From a checkpoint of a small transformer trained on Wikipedia: 10386 steps.
Each number is 128 + 32 x the weight over its row's rms, rounded and kept within 0 to 255. Layers, rows and columns count from 0. Numbers have three digits each. The size before them is the row's rms in percent of the matrix's.

# v: layer 12 attention value, 96x96, rms 0.0872, rows 48-84, columns 0-95
# o: layer 12 attention output (transposed), 96x96, rms 0.085, rows 48-84, columns 0-95
# q: layer 12 attention query, 96x96, rms 0.0997, rows 64-95, columns 0-95
# k: layer 12 attention key, 96x96, rms 0.0959, rows 64-95, columns 0-95
v48 115:152138159062189077133163145111151144154096118127092136084128093122108120131055098129112101132149146215087166097110151177130098150167145155084084116080144089139146136103131139130053126147153097173127149190155073100176125104167171132131097149077136115122103126163114072091121081139162093121
o48 120:079142105106091091144160106103124135137095102173166150116138111170063083136105140147142142127140102230102185103091164222113157137079115165116086126135162101152102120119155164144091165083182116154142149170122072090152116093150096161091129122128161110092110116147156095103183171145122131096
v49 116:128121136100087124155152137114183130176155183173148137127094180118147129154146115152113096122118122070184112099129080150145146088133110100123096046198116098151170152169133136097133137180119135144081146120151183186102163088140148143092095137092107033179106136122107077104137184123095154145
o49 122:175136139115087105155150148115089152122153153140117141117134136117122151132129088147143077165069148066123089143106112198181137114157088059103084100142166180147131116160107160139120151138155184141139102113164147203074139087130146162133089113153128036174110149156062106059126136117111146144
v50 110:154150137166032167128194128152131094114122092153173140125152099116110126129115118158141167088120148185078097112152115207106071126146142102154085140082099125101182132080105110177073121139151095114140159145128173144146050155086120135123155084160121175118128157152129118123128080120067079120
o50 115:143142131114091126135221111168114076131134150093081155136093099166141122136133139110145147145168128147080091107139084166105069072105160122161094142167105155107102146134123138147081173105143130097138130150111180086161144125153140161141136180109106176058189172120132058180059105107114094163
v51 115:134130135117087161151119136093145088128079138140093107183138107147151150168127109189126162154121171114150148177145175101134152099156149104201089113106118075135209079098106132124081091134143097089184151101083134140058103107124139126142163164130185192159085147103114178095120074117092122158
o51 110:064122128177118182122126149104178065160149172191143080126136136139118119122104118181137127164112201100109065108133136118129087131139185120151153140161125099167099111119099154117158105115124138089180137136089145089094112116103103153137151190138156177141127101098121066139076033150079132157
v52 117:138143097107199139122070128093124143125127124151113134168142131122162194169145114103145076061110118055045125101142187117142128150117212106085152115096092178114139130141115132165198133156155109100140144094116042174142145094183147170132133166111091135087106111121139122118102124128136161121
o52 113:147126120159164136201077106102101090077131103187179159156151166115134158117108150088145071067128122135145159096207156106108137173134114109114104111112134106105159083113163154124163064144133162119150179114094133122174087072144139167115127117072112154114147106176116097119184071166111136075
v53 108:119116084138093157162161132146150084122143113132125150163117088125101154112101178138185111084119135113107165123151108183123035154096123086110106108105162157103172135135081122144124127122063128159084127092166192167159133154089143081129109097120092125081136109169112121154123232173112090188
o53 100:163131159112099124198183112152108113141115157088184166105136086141131136148166094092114089080191111118135187161122091168145094060085131085117118086072125160076127174118095114117109140106054127102180113092179135155134129153156156136163138140154094115101141205115148110128157172097106143115
v54 121:130099157142170202096215105136106102139143098120118083150176105148108146118130117099126097118194129102140128101173147071148177132083137124161158125116150195133076120076113192105174084106121119137103077089134153125141115159115117058113174095166090175146152159092134118187117136125154145172
o54 124:119072158123131190070143089158139147129090121141080131105165127113158135148170118069149117094113150102130129144160136087152137179083115104105171138081071182190120160142145103116170077099115100112102159087154107141158110143137149078132126083164081193139171098092126164148072134205150154140
v55 112:156128117114163155108097111142125138073178138164124167206132147090089104174140113152083134158087162117109133156132148157146114127110135146104177052079124110117152157155152112105134163121076135139206128123179167097146137143104025119121130054121155114114103124107152216089133092128109101132
o55 112:132149167199160099145067137159123177055140129103110124144141176107089083109118159138111140141119164123117095139145147171140092061139179146150158119086122144177113090102103108116075186176096145120138117112101221095152121142086167124169092106120130125109160093106206145105102123090118101089
v56 091:128112125103117159152103134090100106110113163136142140160114115101141166127068136165130155113166124082156173107199091125162125120124115107111068112124135162131109098129206158178122146119169196069120135157126111065159199046169145131157089126113055179100121126103130151137103069155096138100
o56 097:088137156141116176113119134141132091096152123169147159131101140128146131129084140209155061177113107101165148061190148109127168144089116117134102104105138179132175124102156152125071060130139151089145135154113119083131151105155145126132056180124136163105131103037112169117214147134129130108
v57 098:139144153141113054104099129184132144163136152118119138043129136117114095147164123091108081128141113137094089108094122126081174150169113132103165130161121096104124131078158163110109101096144115196122128155100163039158064122134134179084179137067119090156139141127161056146160174144108173138
o57 094:155158105149104105116152208154102185159118107094041117146137129158187107095155111056162137137137117166106149064075114143145170148179129117112111170139121127109139133113125145146171175081149074207058122114066122166121105089158081122114131122135136101143096130162122117125104157129177103126
v58 091:144152135123169165103086102079130150111100129141080086127162126142130105175101113149051098185113191149178148143104182105132131120135113143134106087120127132101127149164160160147163181109059118112109124116137217130138110190103100095105130109190174132194129161113141163144126133134069198147
o58 092:116134141097166121073096162177187206086165116104188106129107152108111085121095133160139102180113162116106072142104120134173102191140159072188174139125133127193082111151120124150149109164091089129163132111110127128151123157126115142118070143100093149145172054103136114144072075125139133097
v59 109:103141196106124218115112148110124119154124110160061073114143117138143145106099143092163149148182219166151122120146114144125165132135105114163113165168120080165157082185135151108125079146085112102095107120049088125110092140126174102149140144100087144179114125128112145128125116119107202183
o59 115:106145163090093144090081145137112099168118101118093099109122143101087164136117111110169140108132218119114126124138134135144199124099115100190123146205154167138141141143082128106192101101107110084155172105098063130099120176099114156089168153166121175137170176121037120082135137138161144140
v60 091:150137111107077078195164130072124131147129088156137152150125137215114141141080156137147123076115163146151175194109139184132122130157089100114111136161136138142140108131145131153058115166171118150129125145149093101168095148153122179158120125142107102139042124089073125153115199138079183086
o60 100:120198076117101071217161135081142082166124142098110135164105110166098132123119141130162082177144121115134115134139154178131101105156094158101098143196122167103119190133081145176113115129144077141143145125151115129137113101154124180127119162139090151155110142078092119137159137084084162027
v61 095:094149119151137111092145127101148138098174115146106124139097122154115094125168132099095142048134099233130130126076138143141090136108061089131112176104119138090134124107063094149190082090112090145157128147096143212193111065146126131128143165132107145135124151066150127196134137135107142159
o61 089:162113190105139096152105099075079105094115144101115159162100100095129173118161105132149164105199102178136159088064099136138155062154125100157081116154126160108138132166142127182158172143118042159128152112131142136104093071130096082150161145119063163139149181102171125151090113136125165133
v62 105:105109123136121153114136125131071212139157165123105094083137126148133071204111125145155172124033109119192145125085142115157183119141089177185087123129162129113109109116121159111142143147170116174094126111166082177085154163138112149066120110143111083189153114141109131142158134105128063126
o62 112:119133144114156117128180120124176174104157103133132107116144116096106165097189107176133066115115109103127101162083123137137097191146144194132139102135122098142110090160131132132098119084114124199057128087121223076108168156123108153099098121147131035173119148166083169146095116133119164135
v63 101:123090201177103095144134157173095119137126183153139142158143092152137146110101110156166090153095160095099180189145098179141102157167094119091115125134168125154145096125121058124155174101094130168127141103155169092136149096117115078140088049083141112102136131043098103153113158101185138147
o63 101:123095114123076116180105093173176166146161153114099117130196104107078114154127156171119097054127152124151177179123132190152083145133101133120159121111150080136162138071064100129114121104157132127162082128145112136118139141120145094188109145136120091118108085076115113127243173150121154115
q64 083:177118113175152125144092173158088117168071099174150128184047108128142150120137100123132071143142199135124152123107104126120172108090158203097156076120095152118123119138092138153077137155164085091119136128126123151132101098118113104128152054074115092085196200111087145150157124136141143134
k64 083:170152158153122116122122207099106141144114132148098147202122070135154140147150159109170138115188173172121200126112104115156172092139131144133170071091130195120121097157095092120089126165092087134087156145081129127063138090113116110115109110162101103067140176112096135147163153129143099054
q65 073:131172120103110201201131132082112131104125142151093134135082181107137149145111091161142104160155150158171118087059103141136154135138170140116155099163132154097073167063107106087122125160103167107140133139107133138136046092090158140149204059121128094118175187119087150135117105130084119148
k65 076:174104146136156164169109195055073163163145146129145141160067127107100130122124094166120115132128152137148122127089138165175224067161145102088155078149134135136074155128072130157133123186121140130135146141167105121143082132099133114100196109135162131106141187056123132180164120133095120114
q66 098:167158082148144158144104155121057148142067080086111150138128149095137085097127140116116105150130125107116163122109134082120126036101124156120114151160144152155197103186171132170081164185165116212100176130138137129113091087075165129114132090121121127108132219135147141136150142123109171145
k66 091:159187154126122143156125188138078109140056086107098172117166142091114111098142152126118154130175146153129162127083154127139124035130137131097114102114110189143156128158124147153137199145097089151103149098127164128045111126120138104096121115120109131091109245073136116130162163087136141129
q67 080:126122162125139109116129134144131156076108150149166128116170166185114157127046084127134128127165095064109086156120112110165162135128135131106066094111092227112111159069104119114154096149131131096106138084102171137170142133148139094169189142104179146208152156156072117180140110114146120086
k67 082:109093111071189055058085145126155123142147169180149117123170102145184144148141122144178183149149157138114148160146085099140132172138097122087113163142121145158097098115057155137093121136080141128111129126152142160098079073140185109116142095089135075102180101161073142129092134077122116084
q68 062:120149102087128181095155179122117088173169116084117090138130133161099048141129141105167173084079062094116150167171090121154132100124103163144122101060144139133194055121172124115108141089167104177109142128087097116139185154126112171130055107137140135144113149126149126109082107116122182115
k68 060:103177117108127104135121168130057083132091130096098144140181145170126109117142143144116156146112126162169164118146149216069132047134171136101091129132092131136154115124089138088161158073089165106132141117151154144158125159124119177106138152148064139117129204085117156078121112060199108114
q69 083:083213094179165166120090142150163125181117082142102119141063109150144133131123101131115105162159125129130113136151092140163174116102177118032144085139179112088083162090061130102103107162113120164097122135126139127140111077104086123168171076104099108133137182153127094082157110158142137088
k69 081:110170087156189168138114148151113126180169091108093146204075119093165148079162119116134138135145116123155134103164104110153151080108135115121147085145182147132116118146056091140089101159113074112124141116138097105146108096054069153135190096117159088127092217138105098092168146137142113107
q70 076:113180218124134077185149104099136148114166171144133148136160082157143112079078115142105147100157103162150152101093119149133178093128139128141139097098113142088072206079144118128177155079131139098101076120149105127185129107174106141146198148113148096151138170131097174127111150132166081080
k70 083:148129141093129104118114170102179141174204163179134117180131142139149125098139149128133115117094133164147189122138131104096126196113149146132121094197092152037117144119103186153074116168130151126129073135147093118119042095125165130071141102126137089132135120157123191175113136084180138106
q71 094:132110073138101111075117168129068119160095081098089205152094129145130098101156154147126084152107078133097120131130141106155137082098133174131158129054139110124188096200132131126123152160111094119117147157072138127127160114108156125103105123146115207111110167155221073096140109182127145129
k71 093:158156115160090176142111074132060155149109099057046139093138146087144141126113169121097115150146098103143156127080165157146147115122117136124155093117125135128171106176185153131115173169113065096129191084098175152129143111065122104145125142117098138072123160136200119065153162100115137162
q72 083:121085183144132047119109078107201171129153092092159118131208127159085101068132089121129133103118099166078147143153143121120102123149112120110082105108121074139154178115147152156166168098147113113076082166136108123093201151159127130062169110145086159174116143125141108109183144148102125119
k72 087:139175106129108129114145126145244101107158155099112083104180103074140125177134173114130132140098103125105092161155154095081095199085166094145106074184125105093117103143100142150163114067137124143078120137090152102069106130141168117111096138089113084081133093171174152096136134129105154118
q73 085:145123146115069131212119114114128139084110099093076118118169150072134081159119086070166200095136084176093189092099151150128137114146116047171124096131155129150145147109174110165184158072127123164090104140098160096107159137098134120125134177117130108143118094131170122080099102134157112171
k73 085:215082154169114156167111110129206124127162127087137108089136167094105111134105142115091126076118115084143128120141179140140166111153112090133125116151108063112156159133168168148167150103154089159087117169136157051135110200182137126158119147081133127197118102141186125155108079127124118173
q74 067:139077112180106085136122054158195130082106166118127171105166160134120190085117069120079087194155147132132134104134178149105128198142127123134093160169078106139111142128103136143117094174086171113140125134145158151108131145145105119121205180136079171151143103149105151151200134108122101119
k74 070:146114131148158090061108057132208133140183133121148076079127143085136163154126131114121110116123118110095092142139096034183090184135097106133099093149144102115110108120143113169131122123106099165117160124090115130101150138149112109152075116127157122105154032148146087112159113185073180162
q75 073:146112158085107176162113084159093195097105160143135175123170173117137128197130076113135139120168136175127137077103125136149133135159117086107141142146095074137072201110115133146128112117067167104110163134057155123129113094106129127080181147137150129162173173106096062131148100130068087158
k75 078:182104086075110193146080132124153164101111144126126116107085147114127148147094116105131132073112143112141093131128171149173130099187077044096133162122134078155070161115119130132104082128155133137115196134145184080123109146128136163128137180105214113152150097094146099197117080119090119147
q76 073:131110109168122073164111050171173159109088151133131163126142172100156177110120068147075137152163177148148122097143136144081118169108121094120136137196088083136063185132078148131134097148121168127150091130164143132125122089142105118117217144127078113149107137139089140130202125152120075154
k76 077:155121110156141135076143089180221148134172130132178067136098152097106134128133119071132117086122096100122085122147111038171094157087088119121146092170164095100119091133118115158110086115124092171119111125073138101070098104103105116135109119102165120124117085140142109174184113175067155163
q77 061:161092095114096148128138175098113109208140117100122101111119139140100115150158126103162176074116045138149153198125132143151133119095142153136110082135094139082135106109132142132111174107155095147117151133095097134111127154122083146199087132110142151083067153136221092090108112115228150125
k77 066:094139140116124170139159119077116126199194133068086141126187153141129095086123119136109164090159108142208176123112129147091111060111118169158177124099138178140108140082180115098137167121131121140145174155149091133121169139083093146119159123111117137123082182154117174069105124082162114192
q78 086:153180131149143157143092119150194133151181134113164076127067170100111116121137147126066120147124186118133078121179121096165092151113130129175115096160122096089107098108034149121142099153147105119202086157158116071096121118121160148119146078125117072088152173132139129215155126146139136134
k78 091:135189127134166108174155102165088156127136098132111116191071105163145105139147107132110144155170164159124137177122096066118078122057153109130141080127198073147124127101085137120161086177136153167185076149109134079115090130118091132111179099182101100097126203117093134170129147136130129145
q79 097:105109150093121131146109109122106127128107173148136172153120055169084126130126130127183156112133114117136181111102104142082139141189097136093106186152083164115146178108148100121133069130069167066082141111216126185182144119158095123126156100143151096135142088119035130116132150100152100087
k79 092:133138146077141137079110163105161113114146178166149140129178073188118131113166161165184155153094142137103156105124136165092138185151114151087126179111052159119124141130090123124123073119081118073095140151153091136157173130170101149086127140122174090141154087073108164145145162116143102033
q80 083:124103113064111168122135149089095158087134137141166108124133142160094164160141080176204153149114179170144112111055162099084129148175118100129118098125063121107105134110113141125123122121096142060168107139126136147123120079122174121179167076100133087114153134068038129160132057097127139141
k80 085:175105111111158124092148156090118162109116177133173135112074057166131101162120198184161123120152197112108109187132132187124192107159091133112177110114079147082121142131115100126105072111125131134107173184167161105122066141123140111131111129093130137097135090057127143149118079159095122083
q81 079:139127139131192106117157137168135178138167141174119061164129065150113142190110103126072114056107142127100094128182077109159134121077137124125138132156108131166086157089152136087126190102183146157128159126163128104163109104114146155196093134133161054163158102134089156113070111127078129144
k81 091:091097111111163097157091227178105142085125142178161163154089160153143106117124130094163143113130143164099082065151122158178103127080125144099088188114140117147061114153123116118123163107162148172177077108142102113151109100128125170179094115110097150197128119162081168173089107132136143145
q82 087:110168160148153144163135137120152105124114189174155133098058084134134170130133120184146135169146181155163141101125109149097159176147130133132132144141103131076082152095075119094117081171078193075130117108181095142161101140144103137139169096099120096131139097076020159161134122124147110077
k82 083:110145138134162126098158148082124141157155173207159137160066083180115133121164107152124109134116197133148124076138088138111161170148132140118125151103135144095121134123053103113068075165104153093127102142121059121195143102134073111113151117181167109124146122100053154156158134155152114057
q83 084:120134168110108114136163093121125157107192171104175141115174122149077124118122132124141177104130168108104122090089125159060138138178070115167127176087072097122144144162148139147173096123103138039161074109178101128159149140175149118082151129166157122140148118096060162191116127111096072111
k83 083:166133128077085104116159139122156106107113171192170110123164082168128099141151135161138145155089138134077145148094130150057101180150127143110105195120057093108123161121098155132110062107104194105135101165138116127151056122171164110113116127165116103102195073084105156167094109145135142088
q84 090:170042114076106172129121143130094151130121157144168115149132151168088137149091103167164136114120193124083147152119134126105126194171132112131097165139052134158116184112152108121128100086112134063135158155144162153123131110153136114164147126127155102114221097141036163156120101085111104171
k84 089:154056112073143139075134196106115088091134170148150108130158064191133116140127172137175168115114160129046096152141117151147168153143073080095136148101082129129109153114141109126155096088088169115133163177148138144087152146176150106135082134107135104115167048126100116166096110146101105096
q85 066:125112149137110187153132042113122144090084146163152144111183139061116181104118096085103102156186147127129174101105137159117067132147090123138100175132110138118083172156149170128101157145065108137154138103129100146119136096144127118056195131134131106129119165103053127163205147122076125124
k85 069:161122160086104134098152100128191131087066159160140078104137110113130128198139127094143135140153120115126091160132171110139100136128148097169106129143130147129103188178100131139071146128114118175091137124091127076044067106126148152069101158129195138134119095075127052174147114129062135097
q86 091:099136125156178104123097115123130148095129094148158156134144094121199137142130126059135086153149112147139155121123053178164171128109106153144170169099198125156110076186148110159063117146118171156133126077078108136160145140079111093040118096107113178147159132137121109131171154143054129121
k86 096:118173149140090150128090143170144121112041075114120105125096123057126186157145048109157075159140093138148138121130133137149129091114110108120134144084157159158077132189081127133056143161157172077085152112080149134177119120132105102127111142098139134153156141094114081132162158126131138037
q87 065:156071151158130111145102032159200155069109157099134147117231141112128165082098074125080103161152161150125110121137153139136097176123120088123094159172087127127116180113112138164122130133097124126099110121151142155102155116129134091089212147133088132144148111143087168157172156117126077142
k87 074:147115142115158111088109088183207120114172145153158074110162123078131163177104151099129154115105110127114088158148117020136097194107112109121099076131141109100118122145123155169147098085154119162118109123107129091055137126156155120117065109111137099131148035137159100145125138156073147151
q88 065:095096110103147089098120083149160124128111125126189127121128138162100166064091111158142071138129131108112082144119093144110118186138103197105101108131105155145177170088107099131160114115129118086113118143110121114087105203129131091138133148129092189157185101201176068149183180113112196107
k88 071:156159111130143082087144157127181084154127135144123091082178115109139142159116122150166112175129144151093112162137081052133132216107146109114137085132151128137098135095117147111193080140128138139126138081116157146098169123098127049130140166083115155055170050172116088088137167122102142088
q89 085:058187109149117101143134144127210108122156062120124066111143126131124144135130054112163102156128088152151133147175123158110161169099166142131126075093201044088132134113121143149112162129125135126166082125090104090121188137085127154134119073118084119174144152109131079107164131167115173111
k89 091:095175129201125134144118128164189137146152082096117087128064108074165102176151134154093124121132129114143090138177120141104185105094149101116137086163165090104112154151071104134100131099142148131042124126067131060147113103077098157140176123087122164119134166125131126064165108189115123103
q90 065:170183102094122156117113186128097093122116116144137090119026093106153102185145145130132172084078150095137113159185098161098110127106113126168155177112191104146151080154135123069114167125138141137143151154161118119146150132142104150180039130149170098077128123108102127158076098154141176111
k90 065:070120163152099096176154109098044116107066156126146180151107097162098090070124137133126125107115110108150124083158118187162155069118139150123110217088165121181130146148160122083106148168086149108154087137138077131160154113126070157151143143158098147168164195103111158133129133129152113154
q91 072:137098115129121131096097204118149067131180067154132069131024118133090150174130118155132105103093139129106105174166114149199142137090137141144143124082164117142129091134131155124123192119169121114129140156102104093118171140140111119188043110131145140091145105147116104145098089139101211133
k91 074:118104116161135115146157145090068100081108114093073140145089103164153107156118150145104085144119123096139093094158115193175182106101140132179124155076235122167086127113160100122127194100145175147134133162124124114165174098076067121196109112110068130129143154167111106123147114149143123121
q92 068:140072109141137109144069195175111121157127055129131118190087076183138108130123113102149148073120088146101175146175055174159178105103133143098131129090161129133144120148146110121103172100179113099090173153127160104158173147123088125131094132119142123106151089172109126070108070122189099137
k92 067:121134165169128129166105201122140087154140133107086160179177098126162121081171205093165155121139131088118224094154144167145146116093099089132155148069121156123133144127131116115109164125106092104112178135086123143143158149144079121185126129098103060153114098188101161121121136129202113094
q93 091:110106196177140108164129104141139146068113129115139167114175118169102120136144095101171168126107102134079119083060150084121144162178110111108113071104121190124175117110077087137195070119092155132089102115127152136158108146175140073102192116116119118199193087138142132122124122142136086130
k93 092:203122123152141141112097137140212094128129120146145141060149097139144135136117143151138113127120141130095131168121107126097109165190095107119081080152067126116128084115054147129175053155133083093079133169135129097152132133176207099124130109122156061112183060155131122140087111164121114111
q94 071:136155102120149170102121204099098109169159087109130084161092134145114079171130152121161127075119092130105097176130105100169123097123120151123161102059196149132147109121158115131122158107176089160121144155083117110112174144132122138134028125138148138083132152152181075090056099122129198135
k94 081:121125111156098169165147147107021092151065112083073190174128145144150114136130142152084131160121098135157153125143153196108148048106173105129147139094132144170136166116145139101145182117147137126138160151155157127168125145089086135146132143131077129153085207111109140104065118120176085121
q95 078:066098129112101131113127104151151076110080127126144049118171156139127160156128072096185168105147095115146150173144139217097088191172117099132093180102140116157140126116136093138133107097053176135121126096152135138078171161130048123156079184140120106136135091109094141114123115102150142130
k95 080:086102116179108085119122105118166078126133169107172069118158118139116137161146119124136126092084112090132121172204116148120169177160108109130134192130125151181112168090147128124138090089091133126083142140131131091124170165172067192174092141103157154177156083130114161085112060173105117077
v64 074:139135145159113097124135100100157128153105079102122155129104109121116154128141103099100109104183159107166152110149100067180080140127133130187144173143142093175147073134211148130161179135172117156075163150136155201188093077151208101191145139098104125138124129139102162075115117159140091126
o64 071:108136085114152193157149122150079160147131156149139107126144117132142117087125183140124184141107138166135106131074127095145161100157130128084140095143083139065090164062054124105145098127095128194152114145158139106127083131095107142096154076161150074090146158128135137183219103107198109123
v65 078:136138139159136085099167167110071136142130184216174058114159123153101066072207120095124146098078137137141141120078090132150178130094137172143135126083157171105069153089059095138141103103118157098130121151125080126139126142127086173121097071127135145126157174129147128119144116088120153142
o65 079:137106124123079157137114161106166112103178076054081117151054132146125110149076137139128083153128095091084118155192174146163087104091154121114131089118161092152152130125192153136147188121153096134098143145119173118094169137124167177160104175121123169126094098174146075121051131154127159101
v66 077:125102084147087147180161161104150125113125118127199103194090144158130151130129054092147091106205130203097104104159089113212134145088180134157157121101117074135080134108150071126103075150118141113148109145094116142196116138107137146150130062110149127152146134155125127166124094117164117109
o66 075:141075146124135147130135113159056110146105115094067192113137130143132085128096173119119137117092124129144135137066137105111090069191074095133147148149117149165188143138171169105190155090102110159093102136171155132095123116161115133087170133154076084086124204134178118109061133122144138175
v67 069:166140140144134097112144170088074178142123138161156128128118118182119064066152084112134199127124115140102137121100056123167126130157120139121147134082156114103126045136075112141158069142086127089086102111143156076155121175143139143117104161132172134103171193104149067115140069172118164098
o67 071:083083086151127117097106177131148099113176104111111086092070098188121153124112136123083054158143112090115097167153143123147125112090160166122177099100158150168102155145180093145148172079115081149137157149064142149095204112127107145146186133122108146111183105168116077099116164149167163141
v68 084:191110157067091183142095110112104048099141112060133158078112144174110155142121136171136089124092158126116117143128167113112104109167125076117110150177116174187204087117129130119107119129142128150121186148085163110156098178166154086136128192140142124139108131078136138163107112086188089145
o68 083:104194159174128100106093134163155153138115176191170072152171104102097174108114088076073136118174081123150132073099105183163152133056132149143108115131158083092104179128124144172073115134151133127118079117160091112114161106096060091103155101141145105123151166140136135156113175152167150129
v69 081:142101194154126158129158109152144094145115084129154104155138102075136137122178108128103095175102141124173116096162150049201109096179100102101092139142110152138191102136141119090165196170118057113059168106128163141112136143157116158134146147140138050131118132137117116143127183203108122125
o69 077:098158081135148148099132143100167138147188152156143136140134106168142186077100164114149182076147095152106126180154086137149127150086097136111122125131087120107159117112108097138072095144104201198125146144098106189102090107113147105123087121091128121102143102113115144117255090091130135117
v70 083:136156124125117161139124135163114062135107191107138116098093147082155157137167172107153085136120149126092116080133112115114158160124107128122170073150103120088078251095141120147112129112153214077130124150140141158173169101091087119098072103110054117117152098119166155142146121105155163116
o70 082:125094140131070142156147083085097121093106114092120116130174121109110088119100145153128101169091149138181194117154194157107099106100179105161077166128163128111193071163098174117093133150161095146109059119144107120114081129154131179126089153123146185169080141126153175145089111137066104162
v71 073:114093146142150071161132108173162115141113108066124186143122077086149181195071167166126141145187156162132152126186152116110091116141154107130115123170131115139127162180139117143165170114202109137119153080175127166099127096137182071125169129112077150117102087131098175083101137141106078146
o71 080:138164139119163148170106094092114175138142159174160197117148164122129108096129133116133115130137171148139118087075104107108177166186092114139136150096090124080122109086099144099139045134076182115182138129164097119189091125125132112106167087148169097150109135095101120159225120139092076098
v72 080:127160145128105144106175127102101154143149142098093119102145072153098149187133161152127116175138145117181114144082094167064063140146104152122111113139129093156126195067124171136108152149129121113139109108082095093151162199156138135124104178120110151139112119095136012130132101051080151117
o72 073:154122123189112086121098146174133108032105134140116114125109185134126085151079106120166085071139131092098139125168156122138196103091146120119109134113157191107110087205078104173123132140155142080099167112102148124131121093090102146124127125107156094147207155143130183188111122174111114153
v73 079:138153089182149162114162135137132121119141106123160122137114126100130140083134022110179190102101105149114115150130063107167160133149098167169105124075131121128128129171108179144090068142054061110132103170114120107123124179170105188156098136096149088101135096147134059135145147131125149070
o73 081:105085130062126085077110185153104091145113120126115117128147141184134155159126158136099107117141099115132154239110161114128076080116101126094156113131095165182142096129155119125153204132091131162098128071086143184144129103122160131159108139118099142150150204118118146094083108080084175157
v74 082:145100098127154134121130132113079178151170138160138153162129121205086154097132123167127127069110157243120153112145117184119184159113161120107161119143130125087115177129092148143119123175119130132185148087102116123094142200098072119134132084143088164220127093123132116112121089111102102153
o74 080:166126201165128141160091149144121082102087127127121178151125152098141091133124111051118101164150106069071109116093114149143062114150099107172110127091159120184130117162149138128139124113152100129128163124123147133114201088167137126091197156124155132145127218171106043135074135146109120111
v75 085:106155175109132144092140160083127072086113132092107130150132131133117104161133164149141063106056107158090108153213159124091138137152135112063162106149084124062127146129091112144090114177193119085139123104180115119051077131094080142100123143135135132170117116075134159080146170139152115159
o75 079:166156121158081124123128097110080138105077132155146153161117152116116161124076120112160139176139113118160162095060118156120124064061162151184118107085115132143181082129201130186105143140147133089151135132103134114139193167131138110096092157074143213137112165105143089092149122083083119164
v76 087:113148095103136147092192157123102142091144143157113152122115167155118134138123113136161068142087121123034079137140178094131107139143093177094088083121058137085139126124064153129090121157178123121180128116089120104069114206158096132125126108108172166184124115096138143137154165047134127142
o76 090:145168173142082126094090152131126125103106108134156107149121113091142162125119126094161121097134090111189160123093125180130121062076143138156155125098210139167149131197168116164112157127120106074093165093126125152167189107054162108095082145127107170133123186143135080103049112138113167128
v77 081:138127093166177109128101122144140136145166158114116136081136113129130137125121140144122202111122132156178138140133143115120058146100106164147093101048146168130186143172167146127096140156060107154112118107075134116115221204183146110180094107122122129124065113141095071135144188169109125100
o77 078:153074162131144119101119206121140092148115096126149115151107147145089150139170065084132098082168095102137169169175121140140162123174132121096146149133119101179072145080066125138171154112118167161106184106117109173096100096127117162146156108138138100210158175098082146116179070101084131115
v78 082:143113109085108140173183137095147184116157111191154210099164109137127112121140182105133186135061159087107147156158145072137091171129098075148098124084139093164151087161131076167099173178130151109120110122146165095092168107117130103155129160144144102095073141149086163141108100068128125144
o78 072:106116168154153112129118110107111146147089138087164036179143122086198169134152055126115136119187101172205120125114104155093123073113208122154148131160082136125106191129118116074097100086117082149123186140134149173100121173130110113108169086141157122145112155094130150104127126149117098122
v79 080:122138133085128132108118131119181132145158110125127169095079100193128134193052118159075112171136133113159092111086156102113082191134144104159133096127146101081158085136092187097128108135169145180145153115125124095148133206150167111196153144109063168149075093100147106097131157157137099101
o79 077:155133129160133129159093106149000127086042123147124158119094120131073124148146112117124134101127155136148152108123102157102186048143141162110127148114130141153103145150145115171116155136116131106118148131142114134133111090108074145143177122143170125136144253139058102147185106116122122156
v80 073:094149141138170102099142131082147122114129147134205133099171073144090138079159159079145190124081153119086115183160088098122125101156109112213105141062158081106164062181100095126163121134113139158076120166142157121101149122140134159131137127153157125166089146085143113099127146134067179103
o80 071:177106102074120114160120176112081095143117118119116116161093141139124127165138095141126090127171078146172162154119175112144134085112174155072149108115079167153124181094180113153087199116095064111130172108082149159099132157134175109164106113069177127105121172113118140124226095104130122124
v81 083:137160135086118161195081130151122073134112204138093084149133147083162123137204128120146103183122124095074117118149112136143138121104113133079118117138135102109092171085132045097132120176143136049139124114095147144112162094072140133067126100199119122157128190162126138116141110074108133163
o81 078:095098107132083129091203127093166175117164067107147163114133129115146091082113170135175124091098119157105136123136156140101116176115175106178104144105110127145208109173125164121161106109145115150100117150140120125124119142169124123101067148087149139116114000088186135130108171158110126121
v82 080:157148172146116164158114087108111125111135158109062191103133154137138164184079117161126116147128132123194110139097150133039167135142129103089105124120118166125191174106162145094072123167101084120152105072097113094080195145206149108131112144127064105106119085150132088120114116084133125114
o82 081:095152112172118074105096139146173166101130136153176082140186108116119107171153095093131131090152134068097191132159096185125104166118111141132097171112146125119072100150082121138094102127133201108111132145149096110157120148088072114120149144125169127223182106079100138138118201115092095128
v83 085:097141128118124171060140139180178155123153125166101147199103129073161082128166155122119068190087112113140117164161115160143164132074115144116126106156115092100099144120073115126110096147188146043100144137152114062144073098076102172132120180092131072130167134139143164151158129142126118137
o83 085:112122096121111144142173077104000115091084115103124152098148142155154126110109128187153155135092138162118114152109128101058124106129145150191105127149090178133149059183183140141111154183127124121135120132105175193152124115131158133135072148121106192119124137126137119078100115110099143153
v84 082:086115117136098151139132112113131075118126077061091125138117158077150151154091161108109120083096125128066055076188181104150093181098127124106168120165124130116088161122151077152103145120158187097212167097187172130116074155132139168116155123162158152111139143176125134130127169105137122160
o84 080:152158154106128161105176099137111153122083139152143172144141141109165150102120110180178149154075160179207148108080086108122134059143137100163171092173104099115209061184123132125161077139138139154072107143127113123102096120106087106138149117088086131121080134085162152088119099131158087118